From a checkpoint of a small transformer trained on Wikipedia.
Training: a variant of SOAP for these matrices, 295M tokens.
Each number is 128 + 24 x the weight over its row's rms, rounded and kept within 0 to 255. Layers, rows and columns count from 0. Numbers have three digits each. The size before them is the row's rms in percent of the matrix's.

# layer 4 MLP down, 160x640, rms 0.125, rows 0-159, columns 240-279
103:148126121101165141113122099126103127113180134176131160118121105156128138109181122193100104119152133136173107083127160105
101:127147137096104103154162136117117150152121113095129126118102117138109089150150110157136126156093130121109108135088150124
099:134132129110118102139098105116170102112188109144139084112179121134125135173079133158145130145061119126132141113140168122
100:143137119109105126119167098139117123141055097093149115128116142153101155093136123123139166118071123144172087096140124116
102:134104115137126116126105110107079100111164126124113164130129168151162128139126139155143075124105140167116136157159171182
097:152073158203160126137182152125124112089133107101110139153128137141129138118132157138097127111110122138119112101135130142
099:100180148136118120107103163124110132156122115162104134121161146130071124142182126154185137133126151114108145105093123138
101:102103092158152131099115128078129109090172162158134119085133146137157158115119134128134108142132146118110137089160116137
099:120133145129141132152110132154150112137137141155132143159145110175135131150146124121150182134100099149100110116164147176
103:142128139112136168109100128109172140161094121128159088125097105186071132177095114149164113156098121121139124078151101181
097:116139114123134085124102119134112154145128129118157116160156113126084071121110103121102102096176123092091097123149112098
102:112111111129129157117081103109167100092153101134123126140085124135121093072142159097097188112181165141125106125098094087
099:157117121098141105087097170125131135131154161130109157144100106132149161127110117117139138089104117166132129140139165187
102:146136127124131123125126106099151121144140162127150134104099121119126143105143164120101141132139075110112119074093126128
102:142149106091154156112129146151127141154139074151130135140131132121118121124106155125156137154102122115126134118075097152
097:138112120112133081161128116095127143174163146127157095084112132119163172099139120146089113100113121113137160139141144147
101:136141170119145062132158103124130128160123147117095166130092139119135142099111114100110142112101113114124082146120165105
100:126098114135150162148143173148104147137135125173137086098088140101114148105135159133178121154118093149137156129121152127
099:118089124101142154142149092138129123147147186113112117131102146145096135137112145087135108125170131149148133099127102115
101:128136104145107117126115158116136138104110087127118104107114166121141121114139119125128081154144093118122110177083140131
098:117160121153132153146139123098141152128127114157115106173129149130119104151127102121096097134110097141103118142153121128
098:132153107098118141123117118136113127132105141153114139132105099125146119106133117128067171089106100152116145173149083181
093:123115108099123145125108095156125128117110156113127085155078099098144115126110149161098114145103153120100131115163132154
103:133091181173146092082143129127125103152172135119143116061170165081137115127136171095101112132126066120124133112128138104
096:110135124104111144116112122117086100132148155134131113105110115103125149150122155167117142165142127125082125157126109112
102:166162115111139171103159113149107116105131131104136082119109126079180094156151108121094117119120139117094115084114157100
100:150099077100165126159186146114167127113119134150129119109099108101084157141154123093126086106162122159158091124119143114
101:162107148128108077146121109161135123135116144147121159122146109116121123132119112127140144108127097130153109105131083165
099:109120135063098144160082083103151150165184128136154125097141129148117128137087144139129099152136111114113121127159084152
094:138118114104197148133118104138150149103144149088116148103113120121151139113094133150127154127130101100145121212109124089
093:143097122112127148139110109110188154132156084093081134169146094130143135116124164103089127163143124119137096175091152104
108:128138158156133084158118150108105149123126128105131156086145161123105151135159120121104115145150085146142136114125079123
103:139131109125141108114083129142135139096124143112091171127085147140089152177173147132148123113144127105162112115122129114
101:132147091142141119112093140129169147140102175144091140121109111150139111129122139122104167156148139113112123172131153092
093:087160172139125125146111128120147131106133124151128121138129166093103130115139113135135120103121115124138103155124122067
095:135087148098072149101112180105116113137139146140093162093141165108129147137112095073137130086116137155158105134138145102
095:138100134173143118135085142146144145151123069133105108142112143127163156146134116138096119087104087135118129122138108072
096:148167163114151128104129106095129143075155144116134176165098082139119093113151110174126092125115140085139149124139132182
102:130130104149099150135121133095133153155184180131143151114130105142136111117130144152131142150120161105167072117119140116
098:140152104149133140081090134107134119105152086163139193067110116094150118094140174134125152135133118151087109161130149129
096:130102118131166133148140091141146118129079151103109158085106131124145166144131132101154129132113111146106108117141134134
102:111132161178137120163152144113121105176148133140151116135156065106109138133154125118126102116162074115131130131162156149
103:116153129137124128109105166083107122131135151154149109115167144122151122111101124108152136175135139152142098064152143095
102:146105144110127163129094153132127129139145114122111102128138156115118159147144135164080116159187108109144135116175107116
103:141133138087133134113108161135161137133152126180119113146112130099164124092102164114122157124148152126124114142102146160
102:107117114124143127152138132147134114093145112121130116157144115155142127154154099130148098107171133136118106111177144106
100:125116105165128124100098131129144099128098144138146150151124122130152162149100185126122193148134102138161142114115147091
099:118129155142172125107145121102159118112154124143162152148130154104151080156127142142150070187149157118101117107106118133
095:138141134120160138141105145099156107115106142127132116173143126144065094141091127158115127108121110131153089151141073186
102:150164136114155121120114117171143128120084108103127137092104112108138126114129097149106135126129134101125128101138164148
097:114124128119125104111104122137109106099139159124144126126141095110101116117106109138149122132099152104118168129168176159
101:095091123104104105126125116155171121084127136105115134141093155094138083189147147133120074129159097141167140122143114135
101:097134150166140142106115153116128150116107120125093111109112123155160118115109104140120128133153112126089112155136120122
099:095115146126138152164099133132102111107194158149122131102147146155090103116119131108180155092144124145137108135141134080
100:086145144132127050113120191172168129142137108125149132156180113101112112149136122171083092113092133141167152117109121134
100:063094097091135113146157137114092118167186138124129133130121103125141105130123128122130122123123111154150117117138145083
103:127128111079172144124136122129128089128150140131144128111118091121153122149168117117130103115104107104137117136132184132
105:070094159124137143103106110106167179100087150150082156145102167136132127097109140097113126126116095064144117175142106104
102:106130130189142187147108150107138120148125147113127151161128092110115167131091150132129094130092152165091133110163172126
104:098110133132159098138090117127139142112147151110113143100115111109120154162139142163145127129144158117128120116119156078
098:094155118145087112121144101145083158138124119134070104138121112103148108137119132111113117166127089140141122149114099123
101:162131108111142102122094147133132146129135163111134050106165127104133129104119101129113123136144106123099151150167092167
098:148105142065110093112102123119123097101114135128073137171152148112098110125105156133130138132102106132145082123110144158
105:135138082133141081168133132158113145086109083152075098152102141087154142100103132140139162121159164081119146164128124176
100:150131148137139156139122128123150139169146162142150135140119142109131117125103119141090135122110132120128092147156127152
101:106119142103147119117130111101126097103124158178104118117137105135131135153202162127121133146135127137141124143117111132
102:150119103103112130121112154118113119076182119084128114126127128117107111128101115145127147090118129085152123113079106128
101:099164128140087108210172125121092134135157115140095124120120140129156097148108127096153127141120130129137140138147124139
101:148127119140136129131118158141117122087130143119092171086152152163153142070145159167112132121164132085134107138185125178
102:117158126134148094194108101124105098112121109121115115184115115146127107168100121112109161089136114140134128107179129103
099:154098114095140133158108097118116142135120099115114135133117107076133147144107119154128141133100119153081143137086151186
099:103094118133119118132158113116121134155120151155131118107127119099136120165118104125145139133115101129128118111117164154
096:121119174168173093134100137174122122127081138168132136128130156136109097116143091115124165087124153113110129139148174178
098:112106124127139122086122139095124119141121148093153118151103148141145124127092133155109083151126104123099104155154144073
100:154132082109104136125123096100150097153121121115141132132103080162111125190126121122088085113084128149118105122112148133
100:100145113136156119113137138136088161183128137076136152127138131134158170126143128109155146154110148103082155128101124118
099:122103166122148133111182171170134146144146092140109158129139114087145162131096135140163129155107090121098146145086146116
102:156150138132122135102159097145131132120082161130073125110120100142110120148109165153088135093103117157087132125115083150
093:144136125122129073103112144131127117114141100120108163119110088126128134136147171157103099159145101150156127111093128055
101:155105131189121120118148159142130145126161180104122136128105110129129114145104145146178164133098135122146107156145128151
098:135121112144128112134127153135140089136126136150099136104134122153157139122173176128104145130114116129160110067130149139
101:125098138071142111112148099112161167139111176098140139132090152159149147146120123151136107130163156068181084135147133128
102:185116102119159106137107167125113117118191132126107100109177111121123144101129096162144115141115127116100136087148140102
096:123118145115135089147101166090211134120146133142131090101147130113158115124154107148075150125139132136130107152094156157
101:152146130132089115135124139173123095127136070093108121104070106104107148183140135143105118121092104087118162141138146125
099:113084114156109138141090159138143139111145142117118140070115136117098087144139133160156132118109172089169149102138186096
097:128083170099106145132075144119139134160174129109120126145133126123231102100129106188121120121121125152112107170154091103
098:176145142148131104148114116128130132112104163130124083150149105123104114155154148154159107130163159072152139149119144095
098:099145135149143135165103119113102129135143135116113130134121058142086112148145124108109138132122058110117140127180158151
104:088130138109135153106095090167136130132162113153162145135121093155126107128142106168113138116149122116136134112149140131
100:153145127117126126147118133113116113129081106126103130097121163134078138137106103135090125107072111117099097135126122113
100:108161132039134109112125134118139122164174094128137114150131096141166175105120108097150192108097138133115084122164142111
094:141144129149139115120161134119103089095130096126100157110137125148123119132154115118147134121118152141131124089149127124
102:106126150132139075101135151111134127138157119108098165169144095108109140131104161161117144094167144099138184169144140136
102:135125157149130134163136128148083109109159152128095152120112151121162128125138140125114125153136102166151132127166150122
094:126125118096113155137141126080131136078134141103099145115127127138114122120142097094134162118090146162115079169142103131
096:151143134124111167136134132134143129093153079132127173104150142095118111108152124147097118143134105144130125127123144089
095:131130147174137137153120130148111111124100141131125128150111079115155116126119088105116108074119133127148098134167147141
103:137095124100091154147084143097184118129151183145110129088117128127117105138123177128130146133113129123130060120114130090
103:101110183136089134121136131114131132120105108110132128117141101135139136138099132150090112128111113137086145104131142181
098:090108126143096124129135121073126145097122121150121141104111170108149105175078102135138151094056158099166139132147104106
096:155150147140148111134160152139140089164074117127118114138098106122091122097095143160139091141153134158140119110136147168
098:124154084138111121125091109117142146120100124123150098110129081090152077101176146126142135124141145122167118126106141140
103:149107140143090120117154121132127091101083127131137153185125157090082093148111118137135113147102164154098086124113177136
102:125157142149103136128118152140104124154110124127094117177103102115099097112136132133140110136144113117187135107135142124
105:134148083159123097109167101107145124142097122099134147121122142156150133137133146154160120173114185111126089142172126138
102:155155111102111162159181107142157128097088177127100107144135143127145122150080110131119142142096117082168168158109146157
099:163116145109131145122120125116103144110154103156112122098140145140093162125146140137120125145118142124104115107150141149
097:146134081171132159122116133134137094165108103084163111117103100163082100174113154131091120129159135141140173109157132145
094:175107122083114112158118145085102135124091122144117092141129133152093107182125149115079119099122155130102170129145096110
097:144105124100166121140120133132106143135089096147127138112142183112125145055158152132114124088105117148128130133136109112
106:144112146096108127090148081134125150077167063128131106073128138129158109098135119155105146081125107100112113133151107116
099:168126120164150138121133152146115110150124134100123141134149098134172156136151115183113105150112122119119165111155155087
094:092122134137142092130126122132146099170105129148117143118122131120126141182177135105089140151103134163122096107087135139
100:153116122115130151126175128133141142117182145096138134118153091164169104130135108174098123129098154117127105143172150158
093:172118136134094150132099153159089164109127109113101106157110154140086141153114136141110135094162150102111122132117113117
104:142120098073145099124128124084163166095130108202158134116135102086110092091121172108103117127089059114143096130138108151
100:129082121110125156156121091122128142144162161107154146106135110126125144138126156113111110101148112107149153121113133148
092:144116123117117115119119175096145081112158138156137170143120127113130112127183112125114115101203139108136147138149155117
101:095130170125091194164140104150118156104098140115174126147176119111142156150108169150144091141135129112111151111090134109
098:139107109100112134135147135096115154133100140113094127152100132170063099133104110179136163141136107089162125154135128166
105:105150130131094085141089113123133115113104178128162140127146097129155109145111143140115133076142138188128133089145147116
097:113099098170133120136144112153077150105140138130112107125111117135112137169134152127059084163128115129103173084123139166
102:119089120115094136115137121142148125151175172127121092125136127120116156089127117099115118113121135134112132122096097124
099:079124152157116103160114127099109152099107135137123147184091115156061135142138129147152130158131129098115165065126139111
097:125153118161060162137111156151156131102085117115121111128171116123069123143126135167134141119136098107105125141144144085
104:105146139143075138187148088128148151093123144145142094124126109161071126125103134087065102121086056121135116103094159106
100:162135177144093112134127142119093156168107087109123126105162119114193144133108095165137171131120106162125102123138100207
098:114147153125168170137147136096134111129154154156141117125164139155165139138111173169114119138096102154120100157116118137
096:147114107151119097151139123134092118097149094134116140118134118140104129141126100122157116129114121128083083106111125071
101:163157094146099129137142111151125110152122103112128128122113100117145190130141100141184119132136132114113120145157121137
106:127150157093130087128179141136113112138168115082131108083117139164128168114097123155117135135078163112185089123107076117
096:157130089122144110163090159145116148113159152156126098115084143122126140112132092123123087135150156103147131135137131120
101:091152131174115131098118146099129100115106138169106123121148127162106115155138128121114113140161105126191131134168140133
100:182108149123198150127125178129134145134136078134138162187108152140140091089112095140134131113113107124133110112132150132
097:175112125141143173136116141149117062128116170168137151102119148150123123153143134126095150138130106126096086115074125096
108:131150120085111101087129156099155139119168152132144093147097100143095108143148148130130118130100144098203130140147219079
104:129110135105135126111133145087162123133118134128116154147067117110120141147149127135139118079146143166090116148126152163
103:122125125172180126106176101133133129085189134159106099108117089158167150152116155144110100137106135110113126156149111106
096:112152131135117086136110103139111110119135110134111159133121155094156146087105139115159088166133159141124145135072151122
105:160135115139107093120145134104146174132140138147157146135100129157108130121091141149112139120140115126119087099117146099
098:112138132190156157136117151081171129157158124118114114185123140124126114143139134092103075135117151164169139165118154135
103:126107084127134113100136123122135127163116130120081098105161109137102101101169142143145151138154122100173183098164124120
105:102151114141116125135129179134130154115158124121134152130118165129091127129120135087109105123118135094122151135125167097
097:180115117138143139108105125133145152089086153114131124101109077094074134105115127127122110129129145078118101100092130186
104:135101129150132147098119114089154105112122143091155127154118164112079114129153108174129157123123115140124193132128142129
100:140110118147138146074110130124095130148132130090121140195086137109072083118113107120098186135092138125161156134132133123
101:177092166123126140127112146083085036099105137123136148165153141149144162138134137117139130114106126139150133112110164175
107:154110122169110079138163149145118141127120092085124149123158138166103151149080137110123112114157101083114097128115164130
102:137119147093086108143064138089143108128100146109114140147132146122135086140152131134062111098100082132133145151109155072
103:122135150099171141135160144118104117136170142142135100123099085138133142125153131130101118142130153119157084138076130123
102:111104115134122121125124164205121120133165110134117159144133208189134148121091129166116120141103102137119144136150080114
104:135119139155140142134093099139128156180116114122126142099158106133137106108123157111145149102125114131101134121148102104
092:102138128155134178140123110110098115146097124133092167157134117122121173109148115122100156109110097132107121134138118169
104:127168143112117137110100121167132110146168112134097095116140134141100131127172108142156176097143131130105151133127106189
096:160149164134139113121131136132128110086106146099136098127080136091121119136129117137166106140110095139086102153167145109
106:127133130130144122128099140119125131126102129102149145158125128105128124143122133146135111098110144138117140139147135077
107:136089102074115096163174166088098159136098108110113140137127110095160117142122169143154136149124101127114189105137091129
101:137081151138130148149147105080102137102127159112095137132140124158107140161115124133077102143140101119117149094143141092
099:111081122150161128131114205121092162128129131141125103130117142109138117104151153121131123098095138107151136163075122166